Each number is 128 + 24 x the weight over the matrix's rms, rounded and kept within 0 to 255. Layers, rows and columns count from 0. Numbers have three digits each.

# down: layer 3 MLP down (transposed), 384x96, rms 0.0828, rows 314-383, columns 48-95
# gate: layer 3 MLP gate, 384x96, rms 0.0827, rows 315-383, columns 48-95
# up: layer 3 MLP up, 384x96, rms 0.0827, rows 315-383, columns 48-95
down314:099146158114117108091153098132100135148104145128115154107170115106154103127088121129148142082147104142116161146091148114125133139104116138141077
gate315:123138133167162129134116087144107106122165102116135157085144165122081116147122150159179130097115156141152137116195142106138125108149147139131150
up315:137139134143154119115124126164140097141129115130162139141109118111105091143140163142122115081148134158092101108138126173119126083124119121131111
down315:151082099131105144116112159162088136108112162151125132171148122138154148161087122115082137158103080085138139140082085091100102162130093122125139
gate316:138149130120110171147140105090142155163088105169148139117139132159158131102149125127134120119142200120165098097108128139108146167155149141128157
up316:170140066153102159078121155075146125141119136185120166112139111088164186161124138146090133102167150131134128124129148114111158135143141083127128
down316:118124158107115131136161130136116139127155126096135094133120105118141081117154137086126160157134104095132159119135111136157117134125104133137128
gate317:123137135133138105164132121172060145132133140160176140122106143153116143188119139190153119148129125115108153121127153137140109113112118089136123
up317:139112140116141158137093121108090092154151133133089121098152090132073135120159161158109128125093161125104160148163110151118103099105084130170106
down317:112156124100108076153122135153114148093150077156094149154150141182129122103095091128109155141161079114168124139097079114149086131151147101126170
gate318:142128113125124098111169135172091137112113110217105118159103121085134170081126123143163135114107107174191110131130141116145177107080158144121122
up318:175129127140143134152133151105121082142149109110159111159105106113144123141134119091110131086114132111104094146157113135106191081062163126146136
down318:096105118096143101107139138134107160117150099150112101129107153118077154089104135134178116122130132121177114156139104122160101148165105112122153
gate319:121096102143154158148120125160101158132147137117129174110150101160135120097080069112103124134114107172138189162135133174096147101088135125101116
up319:132113111119146120140135135116128139106117145156114141157108125130127105083101108116120110108123112163103144151127129108137107132100135128083129
down319:110125136102126112123109130125184089112120114132128104144160128098091150167131145119162143126127150089093114104135125104144144130139122107150097
gate320:103132090101118116113091081094146123131119122131136156175133126112120091116111138153142094141122103138105114109084151131107139094095148173176132
up320:138124137082131126148129165138122114151082155140137148095109158146117087156159167109124125101096131097155112163171124126108112155136100089095159
down320:133137090179119115122106093110137126130138110129173142115144089129183107151124111133107107114139133107083109136131125136109109103138152165121153
gate321:141130130113147157118131116153059105101169124111122127098116131082150113145089140129133135142097152133126109122154129116120102152096119140116074
up321:135117100137147145122094132161068109110180168122112087151113129134136138169095171140123164142127144150123151165114119097123105112136106137120133
down321:103097091166119107121128157130176115143125113108099125124136082114093138139137121141136105119158093151147113182124132140113180123133146133156157
gate322:109138139113097135143134144164126124147131125149101131132134112128102167128135120156124147196132118129157130111113109135103111139081136126144130
up322:122163153117155117134154172142131121144114107134119100115116153124137160123152096115133098130087120145144129125177103137091161135108139093115102
down322:162119077144110160093082140128121101142102132127124120173131117110147098128138126141154159143127138124132121112133113148106162109123135127093114
gate323:139112118108142118127140130142150114127188144104111124196142119138096093119126166089125123168140122128109122069105146106108090110091157128123095
up323:118108148142140165118082173107166161108117103145144129158118163113124122128157125118103117074105074148164122126172131144087137098123116104151174
down323:144141129126075102108144109124091098124162101149105129087141153121086145128102096145101102158137171126136114148106134148157144142133122131129133
gate324:148136138167126131143175134099156112124099136089100115087130134154182142128101123129117143136127147104136074103110148107131147125136144106121131
up324:113088144119113131140108157164072127120180089131186170107139118137152122138139143138138102113078147114121128136133177120118085140107118106095137
down324:103130160115094175108140119128120122098159134144097121077108095176127126130100117103143118148135114147127137096112144158104139113124135115135143
gate325:094148111089122101173164157114108102137147134128157164144119110114145122107088142149107121152142140117112101096173083119125105120115115112151075
up325:101139130124126131166151160176145148129141122141129136131170137131158122102137111137096095189126117158136114104158161151122097110137119142122120
down325:143118124129103185120124105098111148157160134152136127133113103137130094101132156091150163116116132144121175161123107134144099122116136135101130
gate326:135145134125131081126130125116130088134123080151148108131095104117135120137139139132128093127118140140098108145040107098138086103133157122147146
up326:148149120136147125136144120142169104103108110120139093100136147176137121128163086114113125112099140135119080082114153151160139104122145121093106
down326:123127132174125088086107128106136127142127098114134126158134123148151158143125150125160153114105119167130085153135119140096146098118092124141140
gate327:121169140142145147157148151123144094142153112113114116117091142151122140080143129135080151116144135167090127105099080131163128128148111139150142
up327:106137199169134116153107136106096101116137076141122152106123147117145147107116144139146156128133128107145102113138115115087137102162165116127123
down327:109102111128164120132200119151120091095136117127131162150173096125136156132131117131098187145115138160152111146125152086143113143102065174082132
gate328:157150130088147084140119136136169155129136126133108135101111158156162150148113094146107116121137131087147141116178133118136141148105135175149164
up328:105172157146161117138145103134120100146104112140116140165147153120146095170090125170136163122141127168148140177121140070156170155132126092150148
down328:156135099136120151047133131165121170146125140140111130107141104099097179094132154096124110157114145151151154097100140136131116141108117135142133
gate329:148119150140116106089121125123164106120132103123151055119117144179111147140170091130132113124111167120140108118119113125130081118162147111145144
up329:125131174114125142106117082099146110122139139122143116107078117161120150079169128110098121120107135161111133123094101099064137133143151144131108
down329:185109134199141087134109152135110171150083161159120154181093165142105086131089103123160119096118122145137136113170110121138164141114114126100122
gate330:127108138149145130141151181102134126109144135125118103128119122129151139138161128144118112153080138170152140134141113105118161166101128144117146
up330:136121170162124160113153163124125144136141102083105111131150117061172107161094132138151114137121141121157172135119110130174114143136094144136118
down330:109105120108124133158140156163128131127078137120156132137109093168144154085102117074132137111096096097147130088162142105139113153128139150136109
gate331:119136165093099088160093112115075129119108135141095159132083164156128127156122104181078125116099146109139127115116098107099112145162127113135122
up331:119145089160101152128089107111103162094150175105086139173112112101094156090143114115128130115105139158131142125094114120125135100131155067090158
down331:064142168146103116139112129153113151136158132143142164172154107148147159081152148090110152144125138149142156135124091119156148138142157139139154
gate332:125123143132125158157097108150137104128136120106161142128136144157136149116103146146151131104143151094134142111085147113128101119101145074133115
up332:095179126151115143110132113170126089139144131145137135085155130129118144122183121127095170157103128110145151165139100142152155092106139148105144
down332:110133172112121136110058129110124151119139120139120122177094104106148122109100139166154146125158125136108106119141165138122151158107096104151103
gate333:116135163151132090084152135152135138150100114147134123155143140122125136119141121103102134160110114184161140112109130127117147131173078124137126
up333:108127095118155114128148122064175130131137110137125175132133112150164148121102124168190163148110154156121116110130133116135138153084140151143143
down333:138124116123081108157113131156096071125157118145133089102135165137112126122115140075134101149139104102132096123154091142105143130150105161133109
gate334:144106153151157151136110132136116160123132148113153107150128149151138118085128147149137146133113136114156107111117132146143163132097116145133152
up334:117093150070122118149137149111124121086124095157137151124155095177171125118119150141124097152109109131134083129163134128151141128153125096101123
down334:174107124134110128128123149138088156111148138130125109138152127088112136170162095124133151138101153119120093112140122101125108137097124137087152
gate335:145153122145125099150136126141144149108158139127134079120155157172116114120125169102176157178125134122127131121120152109097081145138121144162114
up335:131162122123101171138145131155120088134118098109134100117139144122109103148148165128186177172085149158123114130079154090125107180115107120133124
down335:121109113113144157104114109114152140135097115123181145135122146117166129113169077120094098081143118102140155116142098151160144115155122142158097
gate336:122158088132185124122176085117074117120124129139152120121131123128121111144135098145120130148098115122143108082158144172096142138091145106126120
up336:129146117128082152137127093120099131130139156148132135083113133132156098088141141142103147159144163119135102119083120127152144158155095126143157
down336:123113115074148085124166111130121133088105109110134128126150134086102181136154117126111077169141126107099118123153138162120105118094103154115080
gate337:101145115150125101086122134155118124156128148144136118095114118119148095154147138179125082147119132099110118153128164099112097161114107105144098
up337:130156177102150132140155132110114123115117133100106143156165118099091142130068164137142139119124138136137143123134138137171136136106137129132100
down337:116128113161137116144119158122129194157170120127107116107124148119120119097199135134144145169125124125137122145114115124097099122132116140165137
gate338:132123125098179114098143157123098151117114123162156103111143104135111124147096101133137140122132095150164140135135141149071153175127117077127075
up338:141137123107128156150151088119105175126102144117107123161118133126136132082138126123113106126093127179134129119093125135145117136131143105133124
down338:131111142147123069110103116123173102075150125094155132117125127130094145156127101150119139126160130080125124100145135100146113124132100138126152
gate339:163118158091181164153089125110146104098147114136127092162120177104126140121135145069133130152106141171111156153117103143124152141158112081150108
up339:153123162144117134159123127135144133130104170133110071145156146104119113158145178157138113137103100124149194142110145160129110125119148146140161
down339:104129112125124128116158127128146112134113125083150147136128105143135119100118130111135138097151134067104135140140149119167092120108117163118168
gate340:126142154131104160163099173149137128090146133146144165114106093130142130171109136160144088129143134103118151163129136116183135132155102144121161
up340:119131157141086165171127104119122138132128089137168139163160171110149142153161140068150114091095121096150132131172135108114131137119093145116126
down340:137106086134153110104161140154124120137118104138122114140089137078104142106104110165123112111094150161158080099089097134141118137137137079110095
gate341:130108157136119135132182161136123094113132126155119085081148156133168149126156116111166138161129134132120105163158156133129160163140124131125125
up341:114152094140103135116142123136121116152147102137127111113119140149123131158123144118138159133106122163165153134118096150141139123111129124163117
down341:144128111130122148150113127153147105189125114135141067125139154139163100154119154140152112135143149176108088166126076118119133134136108118107170
gate342:119111151109089148095146115143118092111145165178124124190075136124085127142140157106146120143162137189092072087140151080121136190136118112157121
up342:163101155150149142131119166146114164121129156139130153172087165138099129108150126087122127147165064084124158108128104146084089139114098130160099
down342:110120088126125093124127121098084127108148135109128130091172118126108124178128126160091136101118146145150158160118102120115129118172133132100149
gate343:146105101093125121126133144098105123085097155172125167093090100112144139099107123130165108146094108091144150144131148160169101112150147133152146
up343:104092091126159137134154143120200136101083145145153156109140109179149134118150133142092081139113124109151152100161148132135155066148155123119136
down343:158136089126135161151167116147148121089082146127124053132135167095108135161139132119138133146117128137126134112153113154104125093117094098123126
gate344:129137084119112123064153101098126088151125095132118111102143139113132080144108148052121127113151108135091143113147145118123137155120097133160149
up344:121168129126082136110127127150104150099133118118148101131119156148149155103141125083142074105123137126109153150145135099152080146116095118147118
down344:143144113149167128128106149131178117104144149121130164126158095155113124152105085130140162147096127119101125108131115135093125093110125135119174
gate345:150130145158129080155138135075120121086127136114157103094101137115115172141161139113115137134090138077173169111110093123152135110153112130100146
up345:160116138140116097139161151127119085154144144111108164166088104117098122145152158073138158086096069156139181119115148108143082145130143162090123
down345:104104142179147154131141149174136131115109112173150100095122125149086108144134146148097150086101117113129125066103070152153127130102119090130130
gate346:144108145141137138097125136148092149121123131127132118128169146141174146091125171133147127136162135105119158142121111113149154167145160156131091
up346:123149131104181143185096132076149122091162144104101151137141116126110103107146102112153153105059121157130122129094158131127084119133146133113113
down346:144159096137134126095159120160122075133151156123093169127111109122149147068119179148102104118145122147113103096096167111160139119128147135148164
gate347:140125190131138102162109147143111148144117102141057142147094116140139138134131127079130125109095142116149115141121130122136095117122100140118129
up347:126129087143170159111130090104146148125149175094139171113124137145136135130099114110154109154108098131125130122108078104144119122173157181091138
down347:133128159171117077146127168104106155113116111171119141158087172100134105139145118116136131147124137118141088131133153124127079113109102111171124
gate348:111140130147134149130148126136129138113148095152129133106126128098138144136102121115136126125102124148098146123103136121104158096123106147156088
up348:138137089146124098123141154112113151111106142148117105214122115111079107131125121117133104114144126177146158128109115165143112123143194143130143
down348:122162100154130140157124131158125111129151146142124155126097134177117142111170156113155125110119120121117158183154133100128181094142102124137145
gate349:144123119130161105134175102148134129169135139160139118146145158127113143157114146141139114160157088129107148122137095144119117138090117105100135
up349:133097143135093152108150149117138148088080146101151117122104111152107121147120104129111145117156127102160149128095149118106115128120167146123125
down349:122123095131149119135126097092139142123185102100122122129148114117147109100158140125135104145108122165154114137125110119157136140122135130151123
gate350:123115136113128117109160149122110174111133122168170135100120159108148099133131123136114169147147133079132102096100126159110129167106146133120082
up350:121134110129168123156128145136137155125112099165078154157078101107153146117106110172171126130163139133098142146100132152104159138141121111140130
down350:141082163137150142153100103112076077126122135126151152137112148145129133140136131104112167118168102126152124138150124110164134140167151159145120
gate351:132137137151125139156093108145083175091176134110141157104129125137141179111139121107126171111121142159149115168148160163142122112144144099142125
up351:125132115136146153122135100139149126122138171129149170163137150153124159130099128155113090134148152139119072123188141098137141136123148125141146
down351:138137143128146148086074097129141108097154144148138072149131124078107106148117159090148123167143114167132164126157096080132131149097121156119124
gate352:155130144156115145090161107131160117133098173131118118136126163134138085095142110115143095065168151152077164118136169118109156159164113110123110
up352:164086058103097134102089165152116151138109164127097110106102157119125133147145131129138127172117105135126110085149126108101137145156118119160147
down352:151106140121135114088189110105150092122164115189142151127144113137103146128091133143108153139143125114153127156112157114174107108100180129125126
gate353:122144128130109120130142125174113144166160157140153078144128125097140099111146134107114152149129140125128117097140086133126146107139137156155175
up353:141103141108120129106114148107097148144084094142091152119144146149144090168156111145111098149131144121147108122129128141152128155120136081122116
down353:114120124157099104162133109146148111126193157083142076147115139138133132136127137123107138119098125141111173094152078149123161099139120155148151
gate354:105079126109099154136151138120119152122164117114144157150123145105106161105116132131117135134132162128200164123128157155137144103137112134125164
up354:126136055103132123137154139119104129131101124088102130125124137129138133086108117137137109139132113101109114052148156118147122131137155081099163
down354:143158134117131110121136098136146103151112108136167112151154112081143115158135168112135124139114135131160123158115105117134122067114178137129151
gate355:156134154173128107133140112129140149119121112125132115128133098105134132119132189091145145202139129128130138104123111136157168146122101143156138
up355:139168131094106090108131128129093113142155112117127134137114132177127148151136104140150120134149127173138120150185135115099131115149149134127131
down355:106085137131126154118124135131166119132135131134134133119114084115098130088182165132098136153089113131103154115129117138106148133127161123164150
gate356:135124088108120109112186148119110123127102153127171135074113135129172157138143136134101104128137126128117153114148115111098104143075116138131144
up356:151137130121099179135102171130129149139129151115128103139096132124159141124147156157130149094102156110129167133098140155135097149108101141150095
down356:093128116124104112098072191158147142123147065141134142126176141142141085125146134112150142153110133138089127143093120102122147133136125111140116
gate357:137126090110118111102139109095159115127112157145130085136112118122129127076134084137111161144146117144135149157140121132086158141103163172131152
up357:109144092120149100130141129115143108160107172101138083114117092142119118071154140108148088086106139114149162146139109137088178167132123143115109
down357:116109182125129119122097145125079132144106107155124165097133168113108120098115161135139117152139139154109088119144092155118087131139099124124082
gate358:109139123116158100126098100116125115122167140125113088131110119124181126137148104141099109082145150124108143139130152116120152125112146120116150
up358:090131141108162127103109120120134104121128099117133071153095152130158163132108127172166110103126127103156171158131144115119131113138143156150183
down358:120112124154133147140077131113120131121099182144145121150133140147157097132097100126161163155139097111122142133144182169098118139113107101111166
gate359:096122139131124122135108140171191134127140085138130164160132134142140115133156110126113136101147103175162104115151168135107115158127144134141146
up359:157154137145136099151129115130116134094131116153116101114113111127123139132121114151104152120120105067148129083146143165148107112132137102097172
down359:116142114129137157150134154168152172134131093128165138158124145141163131140163110073093092099136128128158153174104111124116116178095142140103101
gate360:148104085114110105151144107098104122129118115168117149100105165135132109124108106144151166101163146188176146103188112147123185121164149149107159
up360:152136130152114125120129110132160115134133164152110115138117144164139123087140133097126139109184165177168125154148104114131141127103137148099120
down360:121165111112116137102142141114171139129123089138126108141147152138103129114123141144136147136124119078112129144089185124079116140098118107149126
gate361:137101178140104111117132132132120162151141182151106150111090147087153118114132152134143143146080136165133116103114101139123129160157115084126143
up361:100108108170131154133097124151118110141143109122129175168091080153098092164148144125167147139116154159143115143145083137131121094148109131123114
down361:166142130102105110133110127128146141100130125115136089110108140120130105159146100108125079111165144107127121129136128149120107113105142133114103
gate362:127100108149106111144128159123147119116160097095088121146138093109094094133123098099120072134159105144146142103109158141098103073112112119147114
up362:110149116134148145169164130134115104101136132094167136101102142133138130098133151110113113159185131152103126121147143126141158139124120144094129
down362:118144144099093123124105111109141079169138147160132119166104129124100133163152131162114122123147141135132134153136143137145126099168143105164151
gate363:120111075130145109083125139109146097162182125113159111170132129147123137128164136114121057126151140113121101115121113161121117153106152073139147
up363:156162133123120069088172111130143171145138091117090097127141126162134147096103132105120091104098113116154145153158115103173179125161115134124130
down363:148114130165100167102081131100156125110129133151147123163105112109169137196134099122085124138125126138115136160084155129090084141138116116119120
gate364:105135165126130113105159124133123094118129115127176127105131144119171145164084180134107136145126163130140144152132146147178129106122153096133164
up364:151145124158121113095190093142144121156156150133136152142162101149124152122110125115137149143099109141150151126142114126117118126136156073164142
down364:139162126136112144120111093096102162156106142098142106122120137147104186122150137120100139119103115125122119172081126122129142115103109135115142
gate365:121130125109068157111145168131143114111130121121145208106126117123119127116098139090125113140152114110148173181123111125119138126090141168123147
up365:100122144114103095129119106111119111149145103122110144183142149093140125125142149142162146149149168144133151179159104128095111124133163121164119
down365:137146134126109084091108095123107119123147133164108123137143128160163074131105142108108129087109076145142136102100143092154104136112076136115120
gate366:134127158092141168100150121121109179118124129183125141159081117088129070156125124155129125131138131097132145118123117123170142093116143154141140
up366:133110103117156136122165129179123105149138137076089158109121101151140129117105157109122130103141095114116136114094142143133125075118157119139144
down366:132121164113126116124067110146143155115153139186134133156132140113107111072136133137113177143110143107095100120162106122167117125173105133072101
gate367:108116127117154158159186169130129142115101159086173117068149131161158176160119091120091115110129134153140093132133101113130121157139090155128139
up367:152162154128127116089116134144107115143142131138111134123121123157130140120131156158119082133104107130103149101124167148090143138155062097165116
down367:120105123143115144124152121133098136119176134082131149095084138181113146139114089083127186123140130110121120124139099112088117101116122147147110
gate368:112143120144169086111127141137124119118106123114183084148133129109179145102158106137151144133172078137140128128136136078134201113124133116140113
up368:162106137130117144129137142141123131169141131107118106111142142135111137118134111145156119140164127141092118118122115073116122143141109119148101
down368:113165103132121108131137122128146134142137160133122168112132125177121131090145171127128111160161170145153120162117151142138112158147080137135144
gate369:152117121148101085098141107157122130095111145157086110116083083147145105169143102137112097080127172127082138060158115130102143140192166085127153
up369:116157138103103126143106159103112164085151103125159139127157143132100107082168102122130103122131072149140105132098122126091089098076085126108096
down369:098157099142149127106082151164145142137067113174085120155079148134113129107127137120119170129098158073128124121098111155154203132146108101131169
gate370:104165092129119144091094133061160100138078143100117112105132164132107140137144095125104132068083132122150160121094113096144100123133144131124179
up370:138135123110158123122128153117130142129171114109141131124130064127114110109097135067148118136103094139107151158124157121136151116118067092169147
down370:113127083108097128091114093111179108085132126127144125097116128144109135125147080179116147124124124129167129102145131180105124164159138116098135
gate371:126136110110154140106142109120144115133136114090077105092113122143120106101110111135125125125174127141124164143129129113117144168165137155156116
up371:131108112093116092125110149120162203085119148149106115167135152148119140133133134119134105146180155149116087117140129085127155109120134121137088
down371:132145111087180152103143112117127141111119150106177108139127136126103110120138119131154109109161128138130158146142116143131108125137119133111104
gate372:115137082118073114109089127142122132118120149189145111090085135127116154163133139177104167139157136076139158126145127153128180113154123131109111
up372:143120115144100105105102109110097115174154110177159095150127086116157102108154151119126102135148082120077075137148092157154108152088148129103136
down372:093160162096126096141123150114117109132100126134199112154172149166106135177086158121152116098113163113165134115086133139116133163108089073156083
gate373:080078106153105084137102106168107118141127139126140095132079161160107076171136148151124140117127150120100115166133115116148145147097140086123165
up373:127121161129120126166108185148097092102148117112165179100155121166125153134131169173143105132109128138130140110151155124138107131080123118115143
down373:119120171152112133119123106154172132130118093135140135133088154115147151102102135084130126088141113117113103179113117157109102145136156112125128
gate374:128095109089173134080148142163120079155168094113148138142134089124107097103149119104136124132164102106089148121123103114136133136125109149087121
up374:119121143108112120118128104126105134134110152126093156149108138091128125131139101130133098120136138128132141111163150144125114103141147156116146
down374:152141087115135125122107157140120134131092089124165078140157129147126115065111128122137104094112154118147116152147131100115134132122083089115108
gate375:129132120123142084131106153119125111111108165113124092141104124134172099103120104170113142136135138143099150145146096118148137161090132162142137
up375:144125137174162126094163107136208087168111114131109114095107116156144121166131115138143138097127156092098123117080066142119151100178133148139133
down375:198149118123151123109124148133096091126146092108116134096088103131110123150107137137076132094107113162121145116119121159101167125146137134155084
gate376:113114129124143128138140096136166119128155155123143126151166155145091126147151122133105068147120106095131146139105130155154148136167117075079132
up376:125138174155167131110118106076157130132153140096110092138156121120160146131141137079140121125107131125113107169120104130130127099112127131138118
down376:146107098105103120125109133117127126141112132155166142137105142151146109162134114145136140127139107134149149091137133133136105139130160156103139
gate377:132105165134124108160158107153101085110111116111168122133148140148160078112119135106190115125091109101129144101115111094091139113121139136137095
up377:136153155105138133137148103155149071095106137134119129202158118119105123132101128155147122157093142129122175113139105111136120155142179128097154
down377:168116103127091145136100134074128142165156127104089115103123175136116139087131132126151162150149168179138136128134088122092133117125097125093105
gate378:154168189139123165143113117127129109136127112139162158133108156102161117110086145114141144104105150100138103111129105111115128134151105166177140
up378:127140110134115102127107135145135134143132105113131127111127103112159088127154122103187187118128125093130134123103123148120173132117114134136092
down378:124109149151133145127154159097115107118115151129119129154156189141088156118120129128128103101128107122129070188135103116128121138111137109108138
gate379:124156114122150130117150165169074103158121130152138074083120161084146114101088133093142116132119127114158122135116130131105095204150142145121107
up379:095131129101164142116173106170163136112148122129122095076165099126138129110131146086130134153141133131142126104142131131137168103191135129138188
down379:133113110075129124159182144105102104128109076136126123107154164105149129118132148112162152128126158109122126110160070159178099125124122128118100
gate380:183089116165095153137176102122125114108165120156144134119125138133140127103134149172131122171132129155130098140117113106147159163134099127130147
up380:125108103067135149105114098161152154175147102152107166141148087169126165120131123141142139161129148144144145087119160124153143099133154087105120
down380:124149113154094114139125177157142066109083111148125137077124153113120106148144089144132148094130123119121112142131127159097118190131152105109101
gate381:154107066141121136136163178121102097092088108104151122118102148137159136136141112128142113102098145093133100118107131109091148120148091080143119
up381:122166176156123108146103112184179123172160152100114089147141113105109113138121126110140139151167121105176128111187168130133158126124173158108129
down381:122133116140119164112141130093138147122116122087120125117167170122124140129130142121122089136093138106119138098138131109101153159144138139145095
gate382:106155130098162137121121113097161099126159144099176122096140162121105132102134121130137118145095089139166079187097095140105114141138147129135088
up382:153160106139125163090111128129121160110136118107128139127139170154147143102127141064110122125122151120131115134150118110150161179092137130114155
down382:108122127100151147160134152093130095136103122144137107119110117115122134134137100128134134091119111123137137086110100142109093122163158159127106
gate383:118131094135164108124098156134120119136120101119089134132128165134166139111165098154090123119135117114140107149180125089126173143078111145136146
up383:139070188105091107105101111084108113164148121175082113116135125111100097102092104098159140179134115158094155120092133109153117123165142107125134
down383:095109122098173115114160157131098101112154115112137139093121150132160144111156153135082099114143125135182121126101131131123114116076146121168158